Weights of a small transformer language model.
Size: 6 heads of 32, vocabulary 2048.
Training: a variant of SOAP for these matrices, 185M tokens, 3074 steps.
Each number is 500 + 40 x the weight over its row's rms, rounded and kept within 0 to 999. Layers, rows and columns count from 0. Numbers have three digits each. The size before them is the row's rms in percent of the matrix's.

# layer 7 attention output, 192x192, rms 0.0929, rows 0-191, columns 48-95
096:507563430461566475521530510475552486510426546550506478578505484547482540523581502413519507480482548481560477499442552537474479477565533484512512
098:495459499527532480454531519539524456508482479528455500414491404487547494551491489544468455431609517572476522536486476558508527515567500520442500
097:490507442477510525463525502491514542576537557530569466476508449482496514549526501501521551478457458455534517502535521474389464499491507463487628
099:512515465521554502517517555445455593450520478558494588476468522494476504487496401497547468532511505542572483513457577468456410471466536483535509
096:525442526533500451481527490511530434437464459413485596459454495516519530444499463479520488494476469468488502498486530498501494516479520462489558
094:456547498527540459442498583486467558530399453503492432514591515510493476517566439524467446518475531461471434442546568550512494449529515533537550
098:526530520464528476496493497515451465477536470512519511506491447493502477595472531443511447474532436518500430531421501408541447528511553466513532
093:506523523499431518442476509497502502491499521519490501452495460531549490495507544402471451510391460463486454485474503500442492499461550488484537
094:529498477515534528466450522485511502502479511525480511488545478478481471543481462465456533546504491426443494450512476534488485480473524578458501
103:541437511508557540543473523505488439543553447433500558467524503526541487509473481472531439521517410498547463504495553505537505509535472461547474
095:470534487570485555447534459477555540525486502540460514463498536460485502484469516506489481516538499485491524443490462517576523501494491485518568
098:569465494507483504496461474487442427462521450490446478574457523511424515475572501489499542450495562521500505460558512501507543528483457523502566
106:480607517512498433550523475463455520530503524475441487531546450494504527540543503493455477455440505527512514452523515491496452481472473450465523
096:475507514526507516539475492494428509408480470519496457552451490506414501452437501519515524474501446446490457511556460467495514510515443536416453
101:509500503489506546586547466515530505502457475507548459479378498511530435559483524511558546484453459539402480538457499463479473450493470527490497
100:473505452496469485553504539470532505490467480534554504506518509525509466485505497470575527451470490493542457406457505510552478483542527558485555
101:540552492510498553521522561472519476528526458506384485574492550513482583448537482503512485538533521528494475554486466503426467502507529506519470
094:502482506537468496509495583471518470543450444435533487458479493549559470505524415491479480468565496551547462500496496493491427447523490476461531
103:515464556546469538495434444541489417540491506417540486477456563514436508494540562521506499510493533480509545506494466538472458496471481527509425
097:449590477496521430531477506494534523477540499494499413458524518578441476522460535465482520515437509534495482480567493542470449521477565452465470
099:480561516500532518458507519503525561439534458465522485524514491492555472510485444482474463532490498566546504465518493541510475488457423566475496
087:470517457481463522419527497483495532538524523506545461502511477520506507531526511511534544496465468492490449565435521548471500493559405487491500
096:551492482445531409419444527499509497511471558541491571522493576456448518511608465521463478519512480493454435521482526480473495469466448551467495
096:524513536542537450516466460496440423494481522451486454499496526564544509477452445532512538519486504542605479536495568511486498430537538491539559
090:442524450537526536528464492540427535535552481436464488533464512491516508496504495493497466496550451469552505520490493579442471483559508491566455
104:475541519480427528478534497433397455516530469482525468532543468524502569462492486488454533572489557525517460455465494452524485462491496486508464
099:555524516510504404458456507457560500474486419452526496485416498571514531465506534502515501559513468494490527519434501466537533478474494435475523
103:497467507487577482501543500550411448504552474536506533437475444546504528502537481515463553476489534530502515520460485479509501560537451503438444
099:488474461505570452435480513399508521503476512436557468490521497461480488480499443451429545450509503489528572485516468549465539474507532486452500
094:443588556538490461450454498495568462507513468420454442527520535490457401488512541489474556479520465552505491512547512465500478433503486521481553
096:441506456554428536529423505524567520583441511480438462519487462459469445487544506477498528449559514512509497509585520541484508493489539513556463
107:400512543514447441446543459475549489512525521540553476518508549510431531539490497457567541503430466490496468492500477566528436462495425546468488
102:492511487470505522542514506504520505468501527469511505540498561550437459468454454504477419473534483504532485495514561529555495427493499538495469
098:473454423497466486494496506512499484571556500502507503553424472549522457459517552526550493525485556455552425524503449478397447508493475539507514
104:539577533559542517501510448527537558480452482490507534487518482439540484591454485562524510490458449526494494521459523507474468494511464452560513
110:600494465472490504505487483528469527474505492466497494535461550505527534497538496495505422477506507445523514497518507545477538513494526504684572
097:508454566535506433496495456502464542477554507552531491482563505526537474517475553467471436533505478519515520502540542505512508528493458463532426
097:559523517532517538513542464507475435474500538515503450522493528521450480476468503486614456498462498508525502526520523527465440487553533497542488
090:401495457467526494469493546521487490498466502496457534463487514532546475497497521489483513459507556522517600512519539433504561528466509442546422
098:481488457522523500478508503483569442521466471438434475504504409531474547498529478522444441495490492531602514448543452501528465481474474530482448
094:475452499468535578445469501517441514439483616516567498489506464547463465520517485591465517510486435522498495476466549489494484520490507538501450
111:529532463439498493486490497490503546553575513497564492495504508447452505511572456500456514477466486525522567458597482494536481454602459449563434
110:472472448559464496465519524496449504487503501523451447518464492535484548469576464529570458549516529530547471518424479542446521484520506587494553
092:478474415488436493584509576459497475461443502478565538487505537516519399435439412480472488442442528494512482571548505549428476459501533502463551
096:567485495517437500496501468531514580506525479531494502531562470511502535481511567491443562519420562434515509477536460513531541528555532549489538
100:491477497499523503532523578506467499512467557471555496530483466519488491500520509458460498478492486551513537495510598581441500433502526491444453
156:512497506463539417471502540506497516524517492543567529496428547484544536466518487512528475456539552519463417538489518456504477499522468512570498
101:475507516463556492494402537489439527502440475473512478448488464514514479472452421517535437537493527459528510500515479477513557501473517487553507
089:502544504522546460476528507490557475498460510498449559481487519487418534566444519519492508491509442509495455507513507513546512408466515474471526
093:542529527479516446535478482468487490586545551436595443486506436488510463488524502490471466513512414463467420489517526528458525444471519502504534
115:499510511569478473490527472404537510560482496495526495501460488541465519550536427441540496441460470471547491480546474546556542503446456548595491
099:451477472446552481485467483507502520551452453445497530506522498520541523513554496462463480462499491470547504457518482559486589480544489454504429
107:502504500489549507527568465517463522521487469482550471509502575413534457481512503507484436458537500495527471468478524591493509540462507470528411
101:459512438429580476500472554524480484511507466508536485482458533496497487494546459497525526521531456514508451529432618530508504511545538517509525
101:425529487531461507488453524527517451512542477531456511492488540470503489479521494508506564479525559557445499534476468470515482440441531490532464
106:478526491488457491499449538501547538448487470502465484420414478515483484468481483590515460548581491495478549423493486422469507496472494559500492
099:471519483531448495459555571500526516473455521556521457564523502494436451402470469482519478460517493520495522459580481503503499464529494470539518
097:474415567525486560426479439503494448483471485487471486445530435534508467487509510581480465466545561504500580460462444488572533511492495501541443
103:492518503560486542462529541454500567506475513427525453477538546530474586451445487466496534521518501523488468555504547495478556520548473425490533
138:535442474448476528491487397475451512555496484522570478481457536490524473493570535517501508477489496448522506510475478519433502469519453481570478
096:493523513460467494553483495480500485456582529465391540529487448447488471489536498571488493548551520550446538492517480504501454465543483584481470
098:509517562464435470505446539495500457485524492543486474486541508498412479460518490473520542503522487491475540480475541493565506515510517480557377
093:514461471534519474481471400445507540591577521481563530529451556523554529563494521507476451475563475511526529519470473433477537450486552485536433
099:445529562505428425518475557457574488468537460513525465471483490496490470509448525476483587440567495572475479481536498464520479569510515457437534
086:579430474506516563524499540444605492486506549552474501521576463507515454515486474468577461513533489531492454473521490491409483436578485500473451
103:521545436498507522511478536456508516472559481505575468489435492584499560509497568440538504512495407472550472544546547488517436457515527500543509
097:515476507541509482457386470523528578466469495500572567557499520538529509529480532542503453477501484436491539548488415457498473434508510514432475
107:496541493525420437535511474490442544412546454459538488491484513530466483514547561546474558514457457507475551493475441449557458497568458494548536
094:548499495481505507498528522503558441482484545460460473496435509443547510443426516529498501481528440468501488504470483554556511444501524550458461
101:474505460480492509510537528491540600435477558561546592556521457501485441564440484484508536533628523529513445471514511463504490456495439559459469
091:507515445565564470479493490475500500476462533563454502495501502553513543497529506425539537568522595557533389548574513507517514447441551480519489
100:542464485555543459457496506404448498502498523563508513567517464451474508542461561558511492480476478424495514453539478460532501482465486478499547
100:537468572502507529494467546597568481504511470487486556468488456556453451506537558511498547555456503519525529489445472474511550464495536543501461
096:545514471526477540516531467461488512559422535528453490490560484484532415432498468596448499416455516567490501491529435500495522484506519512497509
099:426482452457485455438511500460450487456431495476461559498545466489570451497457504528511545505510496532494474455541507472477523455509545475502485
094:481542467481466502450576532530471490465449448482494468437497561498537542554416517556510462567477473453534473522386479494551496528488514451522542
087:535538562471482529483481445532458598514565542555462465484547475401460487503465459585416496589548529540447473504558491488484486485536513509524480
097:419502537491549562523519514492543462474500535512473487517452508463466473524473447469512515528481559511536529493508592471520487443546486539426459
103:549545535474555554448535547551474473464507485472466510482544545466479517523534503520497478549467483535528476430537473520508482525552519511452371
092:537513532455493495491494529583530478480508449545495502516502505475499481515535458591480497523556520495562483493449478588491539494525464461510487
105:532488458418516567478526539500502524472490457536526442527486488494451514422523504543496524462565485500444441495458465553519560572482470427513488
097:512459510435505434460499535553520489552500539454476503515479476452500579460559559546434525520487517502502470466558517458470475485483506465443498
100:453502496506487512530484527565478465478510497474411521507549499448507569504521529569502541447524547441485501560362448451479509505458496505525457
108:530543468472560446529516500476500460485527463494458541543563531478486532500461456515487504483551562462457536470485532549476516459467510454470432
102:523492447432450534459565484470468493483514456513461523536478550462504518473493451493565441520533449505507467536509513552530576438513556500456566
101:480605473473546520461511466407477464491492565517554464498524492494511522494428540461517472478489499540476489514453506424457466476500560502494542
092:541526518525464513458479486556546494508541456465576522468510487549484536482579558570446504515543463483455457517512505497463492502488480473517546
100:560509473556494452508587569565542462520506505462521551523454516472474500513517506536478537483492545452482450559468440529480484466466548520493520
094:512452494499480449491517477493546504506470540503505489518524468508495523430521518514562491503513488479475416551529466533424498502578511571547471
097:521583459496535514518598532500481413532517482509479460463492538497500540511483521561506521502481458474508524502441549460549512501535442523474522
099:516433463492495523459501527456468469490462511422529497496478488525551482451435546553517479491468526570526528471428452445460507430554505489483467
106:517444463452545540549472546424566499480523510506471555504518527463563459516528406528496467525608460482520503514491456539495496407589556520446454
098:520494486448509514475469541393508558498534525503517483511524524474460500478515498454453522514548456517523492469480444522450508491469510465473466
095:499421501472463535458534521484478513496501483512443535484507549473476489448489438477509497456469547547433514527495528469478536537471549562552500
096:509529494459549468561512504492597499512484488497481494517470594487557477549513421467527524531467441460506503528566519523504484477496480479495551
096:454499465497478534496561402505501531519490473487570533502581479547481464457524452451470491468458487485531551515502478519437444507469522509447517
096:458520517394511518467488482502458473454509493454464497543443497500473443511459523503533464501481481486497473524383504517545524467507527469512442
093:419465550467508519508500462542486505460480469521535505431550505526504528506496503516514457488480526545461452524466521524490496469499448402441503
104:515456546488451478464555524561522499486605535547497535488508489526484480541508567473531470465444472448483489588519450482509494514472527480528419
099:511489477493445489480583530536490457529481495483472533526475439487556561515542564526553434470509466427510558479554482493550514516554496503509509
099:506485491487509577509484417461521565482541421468500507491476484514521468569530475434455560502541554510517498454572440466495536481514437502443499
102:507570537515492457450493507488445465456490561532524557468501535520520476519439492492563581466462447487544498520486540477445516551484431478525448
101:456489457484535511481513506486506506488469480477552515485513385528548511501476462553543535488509484493506462514496507490525599493487513505412536
105:491433550513576555522520517495494502533545554500515530464548512480555493503465463549439491564444508468480521514482516518480526490511453465508447
100:508461486475509452574479488501522463509472454497503493503552488482512559470452542507464583513555493488462525592516490538452480474493511504429443
093:476507471424491499499462451515424450532560515449524470477506479507514502517480545481526515546472439431509478499509566530469513536461527498535429
093:379498445467447545498469563471510446452448417539506527436438498496520447497425426504523522517499456467486535518486584494524557540500484462541497
101:438515512505517491541562459501449429451464523525516517479496477511499422497454546449476501455534541561523554483530506545450538486505481536502474
102:467503494511521479520481529499473498606411528560478466464490477477516516562548519544527572431468546497493474468535440477536500495446520469544502
096:464494525462567629516565509419513527449515551495420537396521480508469526511495471505523537532490510552502492464497509453505501575546540515511502
095:496447502521495536516517542523515576574481538551563552496463500517480564500588485499434557591493486491493512506563509502491490513537453562529517
088:476492449542545554508538496471545520471480432478483471477515522562517466461497520498444464571496525481477488475490525510565519536512409556500554
106:497452487560512500446517477498488492442502466484568470475421511473536492456454512427591418532487431490542493499445522491499482478449517459525463
091:491514500529494481497501463490495541503500523577538470510571486507507505485474473502487446445466438485483517539447566535481513502513453461611502
111:449470509493434577547502510461456555403471534510520511516471434504479467492455467496467470550498463484543510529482531516572498506520477485509447
105:482506524507490564417501536502553495511554498457507442481514514530487556456544532409465527505435419470523446544519511496477539530498516458509499
101:480386507496498495408556545537468540549524438519539489489542494525441557433527473533490469514508488520533509511541499507438530432501458502513505
101:509431453552499472543455542587442520515494471444518484442492494508483523540503538473474530431526534475502461523439502442536481481527508490501577
106:457597459546523537464480507504529480463466533460486511492500468456542461513537495486479505473472473497516582538499479473539548515552501509446436
094:521478494534523561499508471461494489500500525490487434463456484505544457506502573471537505508458497502560483578518542481548484564434484520524479
099:580521531541503552527423509438473558472495512460450531521466481493451498446457469584536559530492462464501491511533471455534505558535565443480520
104:523539478476487530449500536542461466512509465525395520491549480483469454520527569549491504480507493469533477523477535477522480519495557542471427
096:503523526519496445538555510499533467495531499489540517515477452530523412508492475503566514492578421520571518472521524511458605431473538506537471
090:470496547539537522485534523453484527527437457561562492541448471463475458473485519488497523451471503542551429467521474518474498462525521517570481
097:502532487509470520485578457437557476562473499558472458538509511467515506468576562417506544540439535504476487525419490589467489517466469476493492
096:529458520506471506561542533476497512501452483459532523444482459544450508540521443500506504501518501547545514482460512514520473491576532499508506
110:486554430499488547475493470515469426516500512504472497502485562490434445424502531525455584504521541474501536493466511525470441489448447432480424
103:404471538546511439618565473498527537461472530458468525447392514487440506520450497523555530577514504506457539547466511476555506446467513453521443
108:441511498429552585541449540459504499470514467521531515542546457509549538527478467484474532500437510467438447458506446407479512499516481504460456
113:515484524444528510464504509523505471500464558538526533481503510586534442484481510457483426459516464540525491537524528510477526502548479544513512
098:540486539480461438554514426575478542532487490572526538480466496530515504487558527496547569493406437483495522478604476483515473405485473484459494
095:476452498474503530453585522496543528527478486451482542433552503479423511512465546528551555518482506478490462475434496484474527465470526508517523
095:521518524514565498573576519456513554475461565478457461477485543497492456579490486466533524529417483524489478521477593511493510521515506432543539
101:502500544503516488502523448504618468510516547439461474430537426515540521524479513546522539556565494473539466509531509542572471526516457460483552
091:551575445459488523540485561478523466573487532442456552465490505555506507570472535499524493538412473589506504522388461547472540503461477481544466
109:499464485445468510485531484505546485519440510494459501486512492514493498472520496559467494465514509494448475492542531552427486530437542470531525
087:531457511458442462466531523526449485512436533433510492443548530535509521492511499440481583480497486457494544509535479530470518512487522478479597
105:494499514513528551518532516432513456485503478513503498546443546506505528417474473486467516501552432499533510496540510446496437591515485483448533
097:530478456436522474459441479519487497450580436517487505448493511526390496530553516459510454514503498495470546509546433474509543488483506589457429
094:430487454470472475500532440503530458510478482473435461544516461484524446504466524523498529407551504525489495474515480533515539469503469544419447
097:489502508498540548545473505480479432544518493509544536495476482481428483531503524490506506511523546471509505516491512502459412443555486488536460
097:470544473510529558523604509553486505528485541532571490533537459514503538548489569440547499509419471487531518488507463453559566510517505479443518
090:522489445509497528518509466591485501453485581539481546498494497443468514494502545523525514535512545524433498523474425534429508534502526505502501
098:469534506484545473421539614433536482482500481540420497475546437514498584519504499421429467479576538521488529512525478477529507461488504504513448
105:496516502507520537475516509505554541503540460523480504486542456430524482505475579427519483523517517542474534481522510492488496472489464480461489
105:493511503469447527467468497436547521439512439534543443543470468458488485454461398456516519475477516481503519538506460489493546447440431545533507
099:474497466499467455480490488530473489505512418423487524515457527456517518506565530480511532566497510488425529496519587431545445497493515423468424
098:431459496494461515464497438534497412485450525489448530503471490431505508496518521563521471546505571511470521553467513524463491531451495522461505
105:497575508475508438508496534511519506501495465527477500480527467457517484493458526461466452519489505548515508474523485523518480536507553488524513
099:488521436476559452520498487526467505521496518478555449472467469496481479565498524536467501521498459529492516450522530498434522468481466526446430
094:415498502477554470481483441498449445536506553490448554472515519481540454540479449551477516487473477484471439556475486427497483495492492467468433
103:504533551534433501576454524490420581502435482497426546533490509533414519458485508516511519462472458526462495457525514535461561601497522540530530
109:513573531466493438488521540495418464578487524458559569478449499492479545541569460546476442512546501450556467464507476578454470491569508512488501
097:457492487476485491465412469470457542489482524420393491473503489450487423487459548520496485465460498478504521480499471551432479422499469498529483
110:482525538500486512488558555533461452446471557464545488504471497500538471493505382482456592509503498508526474522572540522419538506556448502488515
110:558546459518521554527514473507479504495448506601574534562500513487481512520558511491555470471533496490571471566440545491447472500564456455497519
094:489496535518526473470532466549509512546493508522547568520481511490441460577550477540487491522540515537474555476478486544484521518580512464458475
091:515569459523513485465547505575577498505566545572520400519524544537485483583514441527488470484518526555492488484551503517515514513438446512496522
091:551591574488529492483566538508446547498492556532453477509530519518469429472550451429542468460517524556541535483444534557449525457498533481502538
084:555523502521458506511478470465470486517491443507545485582476516501582443477486543512523491474494504541582504517500461456473568508505474528460530
095:561489492497499479488466557488534538504548543445463541504492456506513457448544464473514476485494536553513529478504513516512470495538420499581443
103:431480516479518545465448544455516520538495479506525559542493554498502524541502525527572540499495562452548513495489491484514521559499502523509554
103:443553563456525492503527431482526430433530480494507531503501527483476457512488431476531520461533527501509511505519516588468508428510505610500508
101:475457468504516519459462508442502488520435535515502465419430501490452502419549513514568435519510438521501525434472572577563487477484495472522465
102:490461446548427483535486565500464463458514532508503474538507526517495576484470505544531489426512472503439498453417510498487501583546522511421523
101:521473487497508463438519477526570498424536485535499514506486526549525457454476510454479514489517542525489511503469442542524552509508504533495544
106:539442509505505550502487491439502452491457523506524538493546522492553469454477455516506501473473580523456502452568495498508474535562484516551434
089:482472513541483477459461509515521451519501411464449529545424472502446482561522498530517544490427468451525501449461463509494508505536529487476480
107:508538452440584452472484472521541479537475455522461589485481492447501509521495536454542470482501493435571494512494552502520498532473529525484536
104:540515545432468509504493508555476534535456490472493525513533489523496479427540465497466480500531469478519474452527488506445486488516494534543509
103:498479506489489502464485470463521495521509493526472535528523535481499535542468537576450485478535513531476508510516471511516539595587437549452522
109:487407597545512497504469531549577508500498474502531556457519494432508450475472486535446474463495537509489473537487532489477527457508491505574535
100:536520467495423492505535506479537541549464554438482464568522522492466549507459525520503578545475498474486469505435482534462465492469451581508598
101:483478499432532481446512491516487490488363469515545486466506427534469556461481538540501547478489443477511425533532522415472493499513490514453543
104:591498494545470453461492530476520498538477533509513500517504558439512466509484507572442491532480466557542496470471508567479511503453524506506480
095:516437494529498552479460485495465525522508411494492473447486541477545491528441528538531540511449524460485467483461508478566550470483474512445489
107:520512495571549500634437472516478473563552487536374525440431488524517469501561552484472486566499465510470521573540473488564484531460509525445455
091:467522535400518430512450567484464475489530422517541560553513484507493496522492567491467531521501424480448538584513490491571528464489540465435530
101:481470437488449485539589495493509505476471505500522561505449515494422489501482453482541505522537518467472513454526516520536502546518519492576505
097:515460533515478575492458548516479469536529496520488496536524497515519494479547486439507502413470445447476429520448480546536571527429473512434526
101:463548564590435519484424493488520464474568447522497473509501398522517481506442478460513515517498463458584496486480416536542453461441502480531493
102:482550488537498527483496559496496475460412554508411458551484487528491497490538530472476525537520478504529532503545541442465537536440475471512457
100:479465503553555464448529504591520592526486496461494511489456556503541483531489523523488471454539516540572473486466498545527425463478524544475549
101:496500586505482479610552468521458526473521500467502543514483501471556445510488475505502486519592479527539550476471476541498497480540509537533504
100:507433473523505392493527432505541513455539471465547523520544463489529546565458504472536486435514534451536598520536508473479507429511506514524518
096:504441464457422489562468499468565516486499502480482540443452453464529567474477492526473539555514526511465541519480485524516568522483563504520466
102:526510526500462519493520451459504460478558539515491523511513488498421421498475507502545542509433562518511461518522444580509466481486501562513476
113:498550565470447428513552485498485468502571498448587465492490528522501558509457530481561499498553458486502449539530539484570535505482474486513471
109:435452501541382532484491552542568439524515489532514495574486462537494440539415539525500524471478464542418482493528508384543521428492492506437455
104:456490498606609448506427528507483510527573523525470490459512487523489548469496526466472545552480523476540418538533531481526460599497423527509478
094:460518486475551538537502565481534544519490492517509502502432514508489481515525531588529456469505506541554550499541556542499466471557491504560533
106:592544560503473515503468483529500460472441484516541467484584595566481437437545505476525511503445499534536479478425501520488539519549492585540528